{"num_hidden_layers": 16, "hidden_size": 256, "num_attention_heads": 4, "num_key_value_heads": 4, "head_dim": 64, "intermediate_size": 1024, "vocab_size": 3224, "hidden_act": "squared_relu", "norm": "rmsnorm", "norm_place": "pre", "norm_eps": 1e-07, "positions": "rope", "rope_theta": 1020.0, "rope_fraction": 0.5, "qk_norm": true, "attn_scale": 0.175, "bias": "none", "tie_word_embeddings": true, "parallel_block": false, "extras": ["exclusive self-attention", "value embeddings", "hashed n-gram embeddings", "a smear gate", "learned residual scales"], "init": "uniform", "init_std_qkv": 0.0392, "init_std_o": 0.0, "init_std_up": 0.0392, "init_std_down": 0.0, "optimizer": "muon", "learning_rate": 0.00856, "lr_mult_down": 0.7, "beta1": 0.9, "lr_head": 0.00877, "max_grad_norm": 2.0, "warmup_steps": 0, "schedule": "wsd", "decay_fraction": 0.941, "decay_shape": "linear", "final_lr_fraction": 0.05, "batch_tokens": [16384, 32768], "max_seq_len": 256, "doc_mask": true, "train_tokens": 253300000, "max_steps": 11063, "dataset": "wikipedia_en"}
Each number is 128 + 24 x the weight over its row's rms, rounded and kept within 0 to 255. Layers, rows and columns count from 0. Numbers have three digits each. The size before them is the row's rms in percent of the matrix's.

# layer 12 attention output (transposed), 256x256, rms 0.0972, rows 220-255, columns 128-255
097:135106162113167085139117159140144147096125128148145088128119125139110128142129118167116127171133092117101194082131148106172120098124135145171075109111143133129159152119142166118106148077117145113140160140130078173156124166133102125106145117161076123131164119118108110136149111174073071121116153140119122097132138095120121126195128122139148075159139129136137130133158148141153122116141
102:178096146140092131080069088123100145139135101126147123135148100148088117125107145191123096123116112114156114129137118081104107171097101122140116071121105147144121089129080178175150118136117156118113094074117108128162152167127113160122127133131157117141109158169128156105075121135090148124125106104099109137133187112100114080113127105154157128088107122113131128142118156107132129162098
117:176131114143112132088098110110118172136174120109151114116111137112136157084126125120149082114139128139139131121158130116115167111094114095173113120147140113170147119098098136127123154113117161121161127108131134158113136146115147138146096169162079129128142122077107122177120103132143099137148098147162187143139122107119134094173110120148152126144112074129128135148180083143131116091135
096:149081142116105148120163137129109100138113158151142137159112150109132119091120088179113125166136129122160197103090154109145121122093157085154114144151145129112117133127112128115103130132126109127126142118117157146097117145126135146127080108159133104155145104114094089164117143131102127110109146156118127115167085111111141110140112139138138127097118051127149122115132117116189120147102
101:152112144124111140146146093152140130155131097139130090125186159123137096091115129145135157128112151099136157171091095153168137137140121154125133161130139131098122153163122152129087114133195056098124180161104151106142092127130154139124167118088169149126126097156130117104144144111165145124142161174106101129125136098123132174156123159119101121118132146172134150152097114135114103131176
100:142119139127150105151119099139104126128134160121181164128108106114174097126103142117123099113142138121106127159095103120145110133127123121133141115086119082126109149139148108124129148133133155100122098129134102111117143090087117125102139168141134154118091142146091110101125117143084160155122140107144135186151110144160114133119093144166131164155140110107177095115140139168161162109132
107:104099149110107085096092126111095116120169181156165128131140136139085102140175126165131117147110142115117109112116128101148100103146119123151128066148124104112097087142123059162153109132137142133146101135102156123138130106117131129107105165166108159155159143145134134082135144130098121103151177137123082145110158080130109116119164106118113149081156074096123136135122150170129097122120
099:143138108184122120126081114137131147117129140121106138130151111149137104164119127130121075119111180140170150166104157119151128125136128116139123106124107116103144141115127099120142137130165131098113146117111156167112153154090171111124128133143171177124147163169116099107121125176127097136131156133127148135167107152122095115100160135151109155124064097124127146127133098161152109135143
099:087128121133108105121167116107155151167118120130118157116118159173121134124134165124106160188131092125169108149110130068147113155133128108127131113145119120150104147178163137145125111123151159124098155148108128183104104145095149130147141149122143120099102174141101179122101146129149124136148131115131123136101152162163127170159134169126124117080121119088183132155168113104160129108158
100:101123132137135145138096129121146124140121172105125117136103128125122093189159115134133121138118056141166188129100147165118151122154123141130133109102202124148130089094125123140162116106146125128100089107146170137108136156113159161124162073106081138139132124181121115129150140126093170182095110130100095137108157161108140142133117110128105142110113150101127127131179104146126109150116
096:162124141140138077135121131144128133150086141119122150101106097130144125131105146068111134050124122105124156122075089108153091153183097132112157126147073130103129136146106109178137141128142166126113117134146107115102103081125135087126129121087146110140156124123144167124084117070135166147125137108129104100145141140104178147163116093105130092133122104184139087140125151123129125152112
114:108153133094116130120121110116119124103142111127144131137137112119124161119120084140140139181123150148130127103108131168119113089141170138166147147057149153115117082142147157082143125132109119134115132132174089103156154134108108127128110156131143105126160120129163102134071160083158124100161159069114156157096128145154086129089105122131129107129144130118101094140121139126131102127113
099:116118132107129110105149100114138137146165144145098126110134126169103142157127092152106103147096159117107135144123109102155145120127107139119114145084081103127164108124162147130100147116084096112121145167150148158115136162109134113130100116157186131142122121143115131093118135107118116105142092167124112103161149149066086152093117119180121145092124104174134121124141119089136128131130
100:146176123127164098159143116135113136108124161107139112139135148175155150156166135125122117113063100112114110126121209102113092140138103132122160147147093145134139084151162100146124079122145131155161130172128162139140126149113129109130128114104073130181120149102130138111103114131125131099133180153170132102152078133098155169113158116163162124157108135105134104118131132107118164131157
097:135108168090115132153134132131156172133118131152114173113116133167108150166097160119151101168153150116152115130092133185126090147081099126146101118166124162151104107159138165102096125144143152168155124105099128120146118147129113139147134097141086108150091102140096097120134153124136146140124136104132138161150127124104121174085127111192107140129122129147159136138098126108132103139073
097:104117163124155099130117133156122080170125129120139128129152148147088111132122126140098090161114132140113078115096124106140145139128138141088166148151148083123146129175111080112163151153140126129130108129104157137085142141176164087122117139147106121113129172104141118145138106111103162113132118149132098163165137091142145135084101165124157141168078151160155119121048127117170125148139
100:129143100176137175144127103093115107113092149097111094134127103126162109133105107157132115159101131104077132127128113158130119140136106129120119111162154117116199095130150149145101158150117173146110088150138090140117133139123139112168126127133151139145157141147140159143112096142139162138131099152127159138109177145133149124133138123125127187115164170112137097085125117087161150131100
108:152179108146127095130134135092121146115156126119128122147117139131104153135081115120110119152125148152129140113116146152103090144087140144152152111109124106210156151147143106134103139127111141149163136108124122102108210132144115129121146158133153095162126105130084101169153081153160072124135134135128139098158122125098173155125089099136107123150130166112118132123155115151148119112134
110:116135130167120082091144124116119112149165126102147133146145129112096119059112122132088122114144091078145106101149096150103140138112108166157135073122069115124182138112149142121090140112152156161136132078132151188130116126119156145146116124128140119130104121109120119150117135131143123134175139101146089151106111161067141149121122096111099149134136112155145146134130142153163121113151
102:111130171092095107145164127129143125115077103126105176116131129130123134125166149184151138128133104159144126146104088088155101128146178111162168110133133135124183125124156113124169170087107135133139141110122145126135117116157172114145114124143128135120198153131107168147116129114117154085127123128073114114146135120108124144102147181086138109112134090121183132145108145134105092138132
103:151110148122143127132100125161111132133126122108166104137146155132148133096081137147109124097128157111129108117129133144145080101169092165126071128156091117137169147131134135164086121145119138118051105081124163104158113110159113130124149125094142130127094123089084138122131147105143148111125129119075143138150128098139183095096109049145145127127138087107119113091163158137104124121137
099:173110127164133105128102141071135115140144121122122141137122162170145108089137146119142142127119136083135148099115120136145115094119159095166140138125142123101172133130132100104126101152088150145115088147121133110162156162117124121112088140131110139094133050123144118180145120123112117149156144157147104105091130142131177180190121142137127103128109131130131106096127112149142091152123
107:146148112175173111102133141121103110125142157128150168123112116126149121150131085122096138124122127152095145126122107145167096114108143073114159134127123118143126118132125152093127074141139136167123102121119102136094159084124154140145146137112109112086125173127148136086110131120108119144123083119128104161134126080109149140152147084131130134096113111147191125166135087127122117134085
095:130137135105078164107103076136163148087123125123129114121122119152161106108146139125144075131084155133131070090168162089086101110111145124098174086125095131127156141110135114145101135138191152111135143109111137065141095124120146106107133111095113168178106094122134108076143106139112160086121130136131108102110120130101117167120131121085119182130097128155100146096124105122164130138164
103:121106155124113124142094166165151136122158125113156121118133099121147149148107100133138156133125132149103109163141109164115137119104146122117158137091052124126161110104133135158110095138103143175152115136165117137115094129128140131132156137101162104078093110131126098081108115128101108135129107101086116127121107139117101126127162116144152111093158123146152158100175154124146129114120
099:125146147164145167165161106117130120143177131133137096123166120127150118138116121090122101101141100138139111115134149127133100095106116151068125155110125167122152160120178165117108161121108124139171140151154173126115134134124118121131196140154153137122117105129120144115123128085169155128137150086132144148125100141117152130111104144065135124163160178098071111115090117098142125113095
113:105127100180128100117105112170097165175140119103098140148103107106173080199128135132146158086096114131115129114079133111083135127117098138145128132145105103167158135134150140151099129145180096121159143155111131155076140137078132109119144143133118110145112130123101196127119134120153081123146115109122161144142091185078141069107109088143093144106092081132189159121162111135151187113128
102:117113142137138154170155138104136133122137145141157146137121133167089151125129158120144141106153104123134137132100166106126124129131186089108191103145137107144113108149125060176128102139093099134117125109110126157112118136133144154073103121118114128175173178145114099098150139120095122103159109179113132105146091146155140130149081191124125168102159136131115175094114110188128112119147
096:142133129157096068150114109160119095143154128111120116119104120137118141126115130138110145107170140128149159094103102113136109105162122144106190106148121124137148069132126106138140150117106105102150116134101130126103108123115122122123133144163137111120149157125105080115165136095098109118114097145133131138165113158126122110092164165108174154120105109108195146100117139128174099130133
089:159146125142114139145181113153112167086158178147118118089130121129107116128133155133106100135075170089128076086102100148159109082100151099152141115158117127112136131128148105130121149127156123184140150135086142081152096112103140125145174124128129111082141158143141094099141125143134116110104166107120163140105131088111100152114159132132107124117135107125151109147135136145141083141137
101:173136119120136139111147147125145126125105105124141095155135150144140109145132152114109096121150151125127120104162171106139137070122136136096130112117077106136107107148156146104115118097137092066163160134130083135150116150121129145123132146155132133138093098138142072116107078143114140124158109175117099115135135166139144164146132113110154163159132147139100131106102133142146086139117
098:131131076128106107122155120089115086127102094173159114104124107141146133159118130133132128105112119149083128093107119126136096123124155161127167138092147186101137113124109129164191138111111133133125108137135134136157146123115157154090122130124145148151103161125146153094131117107117166128141115128138113147119114110097118185101164146116175162121083117118142090171116138140095121114099
110:112137137148135145165085115162094183120087135121119109163120120133153153134139150137125112121148142098099130130160143093089125141121109150170079135185150076164112140146108158098109139121164140122115162136156060123144157117141108152114129134146130104133099082116159112131157127123141148144119102104172133103104126130130102094153143112158081080099164182129088105139104128132116109120138
092:147132096147126094099157117142130122134128072148150081130125171132161152156144118163132130086124125103137142107112156122126137150111125128147145128132108144153147142097155126126096167117107141108165145175134090145115152141124075137087115161096155147107128133110143102122120114076128124093139157103116151101183120164123128144144148142129163125149128159138150161068099138137125121119141
099:109134146153149136089132151104188157110117128085120123136115160131125114135162112109109129152133153092114112137123164121141162144118113133142112072162117124134120176111102105081098151145165173102158153090151111147142134129143138149100139106137098141134154120160081141131076135128110149130167149126123104164128116133137103185102122105128142150105127091115096130095201102124122165118133
095:119160134152164120103164132121172138162106140143131085095139154148159119140133145096124148150138115083103121101150175140151125166139125136133141148094147094125092107137147138180146154124108130164113097165105141140145168084134128104141137115145121149127094110135143141107133176141147117085110103100119117142121106111112137089091154143101158145088118139111141139145061125122115135128093
# layer 12 attention value, 256x256, rms 0.109, rows 221-255, columns 128-255
101:163125126173129149147107083118114135132123095094145112125124109097112101122124125159145123177115137156145126131167168096075105177130127107118144106128118123187138088050110142132125133119156154094133130108131127117148149131133117160100116178155144173152143127153080109117086118133132166095118133116090090122102142123141109130104143129117151113120112074124168123160146117145120120162122
111:153081112081112133139136115121104145105139132111160129123080098137108144107169117122120114077128111131139154099112112125130132098107097078143132065129173104147163100086101072121100171133168120117095145104109148150140139142149126116148107134171110144132097123097128118172136124128121124087111127142152158125135108113136098113120153115129121080124137105136142106137148072135127137137124
104:154094127163137156133156187134145100110097159139157086137086133107110132146166066151143165145161128100174195125117147102110136106125165103096115122123109112182126114099078121139108119104110098083126121085112160119098145131119131119128093152148135113165096126138083116133102125092118142128123157119165164116142084106141122106137096132121125137122142129099143147142125116123176134138105
103:159130137109154144124140135115158146104114119149114112140171133112109111126144132119108137128114150104123105127121081152156095138139162157098139141112147122107122145165144138122116155162141092191093172128099128099103106143163136113140159119109099173137100132156142093160090153107162159096110153095108145108152113149155144139124170125158128134095150114173160092134096147165144115102164
097:090144126149126135170082145141131140122107147127123164140108134137096084127122130141092144090139168123105102144120087114160144101111132156129136138139157097146128141101091089103117139141113139156166090088125151095158091153146124135191101167139148158147120203137112158132112120161123144136115136120105086100133136128132117150104114143148145134153104139077136133108131111137169107117143
110:068141173110126109105104133147099114123174138176146121149113110138099093117168141217132132147122140126127125145138148122133107138125076099118142106156142151156143097129108074152140118112104142138167087128117120114112132120131126134110114140162112156163143158134095126138129126129137080127148150113149115139142121107156136135120104148130131157120120073101098093152106153151118088143150
100:118137121138093082131144143129102128103165103100099184129125127123101111131136140124101103130124134133155122122139141133129164147112122107122098074135074126103158160155133111131123129144167155105141145151093137145077117107148125105104138134107135123164162184106099118110123078129134168149108158126125148129107120157071118172111159145141092160118123103122134105128161140102122087147151
103:138108166119130105145185126141169188132080141086115189087139123111114126119142140101119129104117154126126124149134085124157101165132134141119142113149120169158095113178136150157123108177135120115100157124144140152132116134123164112153125137122090102121094103140120157085117133125193103103122120126123130148175160132118090155125111137104135088084153116100133145138120140088182178155162
107:129116113124129118148110141095166142135099139131126140146096145136127104160160145128172127158126101132147129149132093100115130152136143149165117109080172121121098155138158146113143140084108109143129114137158116135101120114124124124137142070109125139102106090136099110165154157112077113127103088110070100172107133122084146151145100149160142110100138141156106097085146101111132115171143
096:098113108151129081168110103098123138128103147153198198103117117135136142151115174160096147094145156132122139113124120113133128136134156175118152121123079081102091154115114106142142080111133151121092121145150118106126110092156143169129140124132128164123099142113134105160151124140119120151156090123140119123136116124092148139112122105118099119143145097096111094158135160131106164167098
109:133143135108105176120174141130117110104163120151111133124111140104112177124135135108124147154169174145145133132120136161116150115142121134150126145062130152100092071139131118090136106136091113155111101128135141104144131148133097146104097107114137121075189098129153129167123144109115136116151117114121157126156139110147088131138124141143079098111121159116143136160158101162143106114117
100:115144179176116139122121119099141082117160161103130125117119111165146097145120094150092131111084168127143105128119096136108118124133094148125125117187085099114145134084109115111129126150148138138154166143112114107105092183113140087137162086103174138148097145160083119149134142084158144126118128133112123118111155145104115119098123154147149162111146097091119131117141094121162120102127
108:128151112139111116145152128102170129128139145139095060156140120149149122132133141124146139102074088157103118120133179089119108127149099102146112105169092136153170109125091094119102140116140156140136162139102135115144130086128160098149101112095149120155095077141134112125133114120123122107089133157135127125162119139134164138129122097126187132134147124126161128135102126123117095134140
096:102124154110052126116104145142128167152147135128104138114122161138140137109102155157134120137158161148143112127093117181113107160109112172110122165123173140144085109134133112137151129097144150162147147166111146114136105186111124145109112127143098149111111122142120085121094163163156108170120152171099140144168148123120116128127124137179099175084118115149087137101122110122161088160110
105:133118152123153160088097106130125097145117101119125105113148147115114127097107185118139117118129133092114161103112071118148134134103086124152141194165132164142108157133086139144097144108127157127139098116090163154188159130152093100106110134174135094138116179087100131114152097142111158092137108132135129135076116098150099144109066153132138142103124105170165109095107151135140122190124
107:165176128145162110166127102101174120072091135133138121112122125109190123136128095168125153155115098141120134123136091143148131149124098121069165099124111110168150115123153158103093159165121174102124133094136102122152172115120188130168086139111133145143133107148133173153154131100103188159150119118145146149144161158162139139106158135116139156171153120128119095091116115123120127126083
094:115116151152151143108155151128106128108184167109141104138086142082134132121134097121128118122113137156121102078102144131122124109173120152155131142123127122149114149137147109138132145171126138087120139143099097136142174126093120140104100137150173126167144119077095077185181160125130105142121137125156137094178128152121184117136108097130126147122159135077109167109106135148137114088133
109:141135102142094114087093124133124140154162112111104130151161136123108130106106097187086134122133108106149085122124120125118102154130118146126148089106115129091187163079137138154110142114144148139097108115145145175126127107089159136129118100136148126091099154090090121136102126159151101114156143142134114148143126119104116166114127080139132165122156110150126109136126139158170153137126
107:108123156126114094155172125071164108132128146179118132137133168118119101112130175164116136060159130155130129169140104122145096123135149097120139115095124135128168141139154111088160135106127109135118140132160080117159123130122120130129109138119131135108172141127110135116097133106115127068151157113077131113160097121097114133115086201115156130111147088098153130136083177127133123146142
098:118109136178173103105112107139120158167140103122126127113167139140144124122127164151119100140147162097174117123114127116154129103105116130134157129112113113130140147141143168119112139138120142113098118145125130144150076067126096096117125139130160122132175154091138123102089154146139098122119131139130113168141121093175180126116098070143132141104135126107108086105147121162154104153108
097:117145110119133090134131162085099111154133122162158148127168134084121148126128104118102133138129139128167152100127130161149102142126163100130114141138132132091143113104118121121141140117083152160155125147114097084160146130153128097075116129165168156152160089125105084155149118116123114122099144156139153128130096102120139143133128132140154087156106155102137134146120142079122104125154
104:109113136176179093137152148133124111118133130088125170146145144107107093143111091121127151125130125154092090135131136181181138126086185124085159168123125107164160157122122153148189117099147132142130121108112146160108128101109149114162139133105118157097092147115129110152106119153075130141138068132116147154133089097135123147171104119141125100128116122142151156156150131167104147160125
101:128126124132114172115111103143124149127125105129122107122117121157120108101121197118138102129130153138175074101121167108136121172098145135127145102106128136124130122137139143133113114155137170103154124120134123110141140143180138112103157130137175160140100139177132123104137110110130142131109161122166099122093147126151129144127129138133101162101119125139079104129122159129159125163133
103:122105089157128130148142158158165124112111132117112119136128089107130120164129080157148133152124128127083085139124093178107101123116149146092134121131106099120134137090124132128120117145120158180131113141094139136114084117152135111171122158129133080093096118169156097112127104124133096128117146108114132079145120134100112102159124118121117098117157131127148164096157196132124145103096
095:148124161141139178111152119137094097160149150169154114118155110103115108102095092117154094146124109117142118103143154134089087089140090125073118157107110211123126160106142159125125147171126114112170141147115171138113124120131095138121119134127190124114137131125134154133161144114163123164145142157117114126137133135099144106134102132056152136126150166153081138079113156081133169147143
107:091129110141172154108081120147079136152120160139115131098116087126165087106118112121097151078144075124132094165095136129110106164121139130125130141141096126155152104157138127147146149118122133091121165113112125188138109124131154100157156108138157125162111151136120170104128099117133086126162128092152151151141115156132120098103107089154130123095113111116131121107183150103159159139133
103:117104152129116122136137119113148089107113130138123149127084148130153081142142145113153127131152085121136114126136167134098143198139153120076179106129142130123106111130138107149146085117112071159120116123092133109129146119176148122084137116129107151153175151160121096069123136097087139132136140172105102118123124135128115132163074135146130179145099148101103127123112125152125147140148
101:099158117119094143154154150126112108095136101126148104138095165131129123128099183127126131106112143123142137116119135117138106102165099092121156123139138120106161106152130090142146112075129118145124106163089144161098121141098096109109110125145121139150161134141104108082145111106078153120148096119156106131149127115094147129118174127122150169118106118129147127151087173137169097169127
090:152148143104142141135112140135116107132150162114151110127141161145102080123148137132128105144093134106160079116129101143152136119118114119121139129091135113155141142102163114120138132106150189093146144144134131123150105128094166170129165147115148134117124115109113106116109090088106132101132193122166151189139128105139124173156157137163197134128132143113113147136148139085150124134067
095:187135150141120112124150155092161131131122109139158123114129147113109113091142145109119093119113141134133107119146154081156146073086144102111094106134136075109090152146143127077124149091172102116135117175090134126162101116138159134133153162179164124156089079135094087140156128103121147133149123188112123135143145165134190155133111149100143124145130158170120115173131103150136114122128
088:129142080113142112115150123103133098167111077170093132106104136118135108147095099111118133134137156133134115125092137114114103136122143130103135136072163158060131110087103104122156149105100123105146116162119135115160112119114125111155122160089101118098128149135130126137063137096126136137150106144120124125122144126114132147107134150197128151120093103136115112178094124079081132160115
119:153108122162138125116113089160128147109127126108119095159121105091140164127127148100076103114143139105139122134140166120114117126163086140153092126148126108099118137130139178121102131137151122077124169110154069160174159099126091137135127146126120151117135086085149136120115083161125166147097100120135112120152140122129120114164147110114089102101131181169092098112143137136118147125107
094:076148114163135037162162131123144119102140066122152089120122184129139110132117150143102120058131137098124120117093162104152117136117081145138126117111077120143155138124153133115117124140102161102131156160106141162132132187162134122138130118144127183097138136127160131111124084135101133154106140094135157065179157177126118120121140151110124155145128141139120097157095146112149124128132
091:110100122143179092103163115089166151146072131110105088135105167116145127100180108119140129148148152115144106106135113108134151123130156096135097107137104110154169170091131157113132139125143143138078099077145145124133083155130136125116149101125168148154130152106118127148090135129098147153165131157109120145139120072133108132089088158129136133140113134135119119096127135104105133114097
097:159132144148116112096134139138157110161110136123162117089137137129148113134151124099122178113135120130109162138170135107187109143167110113080136144125125122127109115123153177158130144120106127140112118159128190149120139149155148144134154110138115117174122110152127154144103198106110129112132180138177135127149104144145135103135137150107141144086101111092125128140084127183141173103141
# layer 12 MLP up, 1024x256, rms 0.131, rows 0-18, columns 128-255
105:088124104104087120132106137104106091167093124128133126134131086142119116114140172136139136110132155117124132146161169148166142208101107135111122069115124066155124134102094091147123124098166160098145140136134123104116157148099100121075118126147165112162131102177163166104136140130152143097166145089167093147128149140145175146106109116144135109104069139138138164139103142125150140168135
106:166103132095122122101149116128160164089092146176098178145159140140193145121139129129176118154132152125119166155113080113116128100078133139091153103068134132126143165106142111094120145106161104116131139123118157124135121150137134141114120135117133131112159168140118157147134154133089151075144129110110120113128137093129091136179067129118104127150118136139161102133174157151110063116155
100:155100132155126124169103104165112114163137146174110141167143147122103140152154153148115087132122101170136127112130136128106113176160123090115109101106130154121146142145099087158098122136108112136102116169128127109127124167151131089118132087111137165104155140185132150077143130138154091148117137166153098112160119088104100130147109171125138108093137101079164131113116177132135164143122
112:128136151097162099126111122164168158105119137110132115133144081110113149142137137117137114078177124110084118133132089131112147111157122119131106111120136128132099170177105096135117128152112089105087114129110103110147125132158129118113142146167146158150162179113123090146166160140128148130070101079111172074133136149116096131127154094148147144134113126151131151166162133111124119093142
093:120139099139155119072116148077131122124115146114106108125127150136129116120114145163097147076130132144159130123113135165171152111137115107122157137120162080136119096121156099111124083127094093141142108121149132149120112149145106173134167162176139116132101148147114123122112120096154151054111097148133102093150135112113137153140167126136140170145173134081147122110112104105155117114127
087:097151111105177118093141119067101100150113138104113145116124095148147141093145119090169113102117169144110133148150145110133149089133131111110125115115120122137140152161130172157104110137096122135166147114130146138108173103126136123141123190107100152148135128097127149103132143124098133194132152166148111088108055142103151104140154114120130131072161144193147118120139129110139085099116
087:110130150139136162161149138147116145115108155145061097152115090126138110096140104114123123130161129128149135086161146142149111130127121107116148167148068082106100167119129128116131128123157080097101143156158116109115161117084118122145162084158149133101147174142143151134102110077145123142100121118167126121183107159109145113111118162106160080096112100098104171153143142149140145140148
108:114089111118150103120112133122094113116134152101073094106120094115150126125126141177143146114156094123126135110161114102096107128117128113128117151183082167109130134129130136140134137151117098042098100110141160136111091116130118159152129111144158103109118132100135099137126130115117126128179104101127130122103112128090139065124154104102087116139119114125131130110141106102140126141092
115:163135134118164159133163116098143110114138090096121146125078139092140151134169141151104098120119147168128168128112146125161124102141125163155124121154092121142113117143121121131144144145096117148120142117145131100060142130129115155125138098180119118172116119092153139117137149135127113158104156096143144092133139133118128086149146138137130161113128134115142077124123114136121146157116
089:109130092129118141199143078113162126117128148113130173167124165092123162166116129170137162128153126094095095110132115116117095130130112110109118130104154128133133072136126107116114116134170147117131119109125098121112132152168150145099120120158117154165109127133141127129116092109141128144116109122132126048121134100129081124113127120151112170134130170167138092122150089131113117108110
076:160127120139119105127163117159097117106155139088088143110142109125132148131167109112064125120067058144130150143106110110120167112165116104127121123118124105114118095129134139114119143125143129130144118197139106113116133144136143140143129114133143096124138143138104096091158118074155130121113150081144088095147120130107112111164165130091135110111145171077140113139099112140115122122115
093:110137122133170126112100103157145122117134145082098104132149148123171139126125148071164100116151181074157096160139124133143120131108101177133109165122123131104138162099136169136163125117118177116149108147128132111103063075119139117114105119127090133133103158130133166107124081122119104142142135158133158130101147128151135083123174160122127107138161113137148126117128156157106081097138
097:118143095124133179044153115134086118168141092097171143115075132143127117159137114127133106152140120142107139126119118131143132111113130128115104142100141147147064141117121147114152156161141081125141157122148108125144120135123132120123174092123139121104091165119091128143118148142131133139146159105112098163127119154106125152116172105145134114127121113108113190151125153123114146063145
094:103146121126121165128114147112130140131167129116136091130091138134130117135131099127127126149100101103169151147123160147086128100077146112155096107092107123120120116103127127103151142117103124179127170146109135138122106124171107124117165126140120127161135121153125147133124112141128158110114167143134113121121114123133116092154059151085090126116153123127114117128133158083102112137143
097:130109117078123132122113136141089131142122149108128061141116182135137150153089109158120142133167174111141119101149157135164090157127087115096112169126136114100113111180132155127121154120108106143111120103141089140164161115166154099126153142126118099140114150156117110147170167109167115079147142149123139115102106120141133134132095134170116126117111121152086154094099143092111126176094
088:141138134131118168109146149153153128142134086145167145167159105112129134146070131130105159127134119158127144117118125085103120153109125134117122109151113181098126111105099091116082175131091124152107164144088104178113090151147130110154113077135163126133140141107116160118126136121121104160084177160100076142151118091068082153123156113121110140113138153163129149168115153113137178157082
102:148148095147163131123133122161120143139123142108124095120133112143168142120127160135160140195142113130154107130140136150125079155060141138110113183101149136173137124119153154159138081120165141117090109141138129152096157168142125158141136167153109145082102116147110110077136124111123133157210132157140103107131061083123128151140108112105160152141129139167136094117094117118131139106074
102:172156121144104145123150092125162127114110109119123187124153123152130168114130076129112096179158122147119140132120146172157121134144155150130132104140147114131089118128137099129147125140156074129123143110099131152157156139131166109110130121083131108126124168136152029138079107127106177063110158108103121127149141125093134088109119115150180115106109104125089097096112152121142106135124
097:155151100111126169123095099140164112137116120119104158152100136086131153120117126141144120095122135150105092081133163106161149102134101114136104109132141162127136131120130129130162135136173118138130140139104113103157168154121149138116132068124137094117138130136104154136157130133140145112135174080090160139124170125168087133151158117093117131108128130118140064174178130131114114120103
# layer 12 MLP down (transposed), 1024x256, rms 0.0451, rows 0-18, columns 128-255
106:072113110142155127163152139132131099122152162062094094129163181137097081159149095086094130142160104103100097139108116110142131135146096120138158119087147140127092148180186100135128157135127090131100149126123161109087147127143129105127139112151078112086154164100117100141148177120149119103160137148074164122144130121130137117138134137151099131131138114118139159150129106152130137107137
100:163131159142162094118137103123099117173144087098149121117142137113169108158128129125172171163071158118124138130107139090090107122148154075086119136124151149138131145122145146129119126204128164156102145129181150126100107115131107167143108121130122113112148128141139130095153095147100089169119154152122121152126154111154162164156130130095145119170159121116152108139141129109139140077122
105:154152113135130101122106169093100141123134133137059100085096125161124115136120106114119156169123156098134130115096126156098187121115135164100138054144132133135115101148173158103120157099113083104106147161138096133122147143120132139120082126137121113131143089093099166141133129157148120144103111144124187135160145160108101118126129157178109127146144164128169148145114113144128138083151
113:136124106094173114130071157109121110175156118142156155160121096107118104164150127083136135160162141168128156141145169129125169175125110081188095114132145100172118109155091134146146107150164105137107140139119086138114090146087124073116116129123135132146125172153104119132105119144137137126100109145148181127132133112151137062108153086113155134107140145162142139125100144107124128116124
091:123108135170076135086142144125144117104159106162141135126127120130176156077137152167140107132140127134084124108117147143126105127080193125163091136135113098160149159142101120133122120103131099133144112110136104149115122149118099143143116131150090120141166111091185141117094131119153136125067101160100129123140094109115097174133122116144130120102100079083136108117138150131125110122097
095:124137073137126163146160124158141159158134149144118137122075170106160124163160139098159117142138140164114123128114099133105130138093141134125163108184117136149163111118121156132140124127131114122136144082123123149125117131091153097121138088158168158149089132121124141151112116171157131161148090156133091100114115112155140150081141140105129144154148078138134128124122124123140164151127
092:131156153099133127148139119128096175115133146130097114114154127107081093095091150130118090121096160129110131129083149131116105129126135120105161118156125154116145151128112161150161114124150122119141136141143128120139161122101091127071135104105140145167139157122125115133128108086098107083111121119147153143135154114122094099071126160114163079140111182122149100135103138109124098096137
103:155102090134106107157095138114102097150077142118096104151112133109143122130170108155129107135138127123103140107121096134124131116162131114149111163145138145133130149078155149138112152108128150164091139147123134151120117145116106100091115125147121220152088129111131153154135104103147135187142111141122177143135142172140131150119125165143126109116094165148128167103154146141107175094114
113:150160120148123149137177109132138117096110118136117145171115166121145135132158171175079141147095105098142112148123128139116130107129136128148118117117082128145132143150150141109087135126158160118111102135144137120180126129135126156129127083143095110091119121113130113147133127137077133162179140158104081093128138119153191140107127131141160107165130113149165153162089138179092111103158
082:106133150125166170105118089143113128151154105173133148080181151154148127076133130116129130109124157147147138144143176077107151094106140136145151174142090119120121139121134122106158096138139123104136127100130134110091105142100143121099097182093154156074108115115172153149116129129092120132093138122143142132133140162129096133115147107118136107148151095128092159119120121113120120174133
072:108099151115149103125135175096142093144113099098132169114097130141164153154148127105135112106137106102118132114140121094123162134137170093124105094071153146137152099149131098155150072098110125078145087148108085141148112130105103145147122124169171142124126122095133155114121122149085162153114100135129153135186121148140127136128158112122101113178093131161156173142138149163125103113146
093:125121111103141076152130094121067115169151113135116110087136109109137136144121104086136154128148113104135124059132142131142143095131095141098129116138149121161148144119154156157123135105134105128113152115158131187124128093078110109101114150112130128157094139136157132108153140098100154164146129151092131154126107092122114149122177121095162161175155110131125114147097127119155135132129
092:131136110129141116177128144144175122137114119142122167126092069120129133151124137095156144144159166122141089099160127150094184121130140124168147108101109098091134124134139136119124139166123097152122123096126131133128120148150118128152125112109084084096131119175131144116155104116133114117149152172119107171122160163108126142145101111136140139122146145108137105138135135163159127139140
100:071137115119096125098146128117110130146140157077137155144109141132130128146142146153136134091130105122102093139091132184082179074148099104117158120158129115095136130176114143113147106102119081137118122126098131122101101177181151161145164117116114127185131143127134138130162125139130139128161139092113162127133140157149115120133124144153129133129124156173154163115108109119171129141132
099:094118108140113099138155131114144111164175116122125139142134101107135097118119104127138132162080143103112150125158097109155137090090109114144130131099120095100130091108125126156168112111130153108110096143158141143115176137135128102143116105122159140121110118178116105150094116097120119144117102137197140142141184167102127111137139119124122116110123081163133123128142162127165130150139
088:097131115108102106094132113125107145131094145133079103138116107174145111149165138162121162094108140147139159100105126098142151154131113139134074126120100075154086085115080125125119131131083106167099149136116125142131094100092133124115087148135106135126112157102135146113134138148114170161098112159077136127086177099153132127144065124105142065123119137158126131155121108118122093072152
106:147106160126124102112148099116115128140123147070185165134166119128145155101184107142150151115169113124126148149149149109151113146144100123148111118131189139124122121125145157129098137114136109168152155068115132160127118133150124152093126121128180119120109129156123181130120113106147099141111098121130148091088147119158137115136121159121124083095109151164105163145102112142096091132131
106:100132152098114065145156154195099122123111136125130158080142147113136111121099106128117142147117100153095113130140114142118137103116138127139146148086117109118093116125092110166131157125097116109140103187141134122135110151126122133135120143084097127106132118121107133145120120157103141117186129095161083157142135103147156099123164093113092131197145114123126139083084116132137139143099
097:134126107093113128135116102147111127145142096114164157117154161143118125112151088133135120126108156128116145138096116123099097186166152136107094135076125126079120100113122156147122130145124091083122096118176084130099146127167091129096121155114137116084145160106161146133165103106098128139149070145066124122180128148139149148122118167123109113096100100111137155118116116123130119112144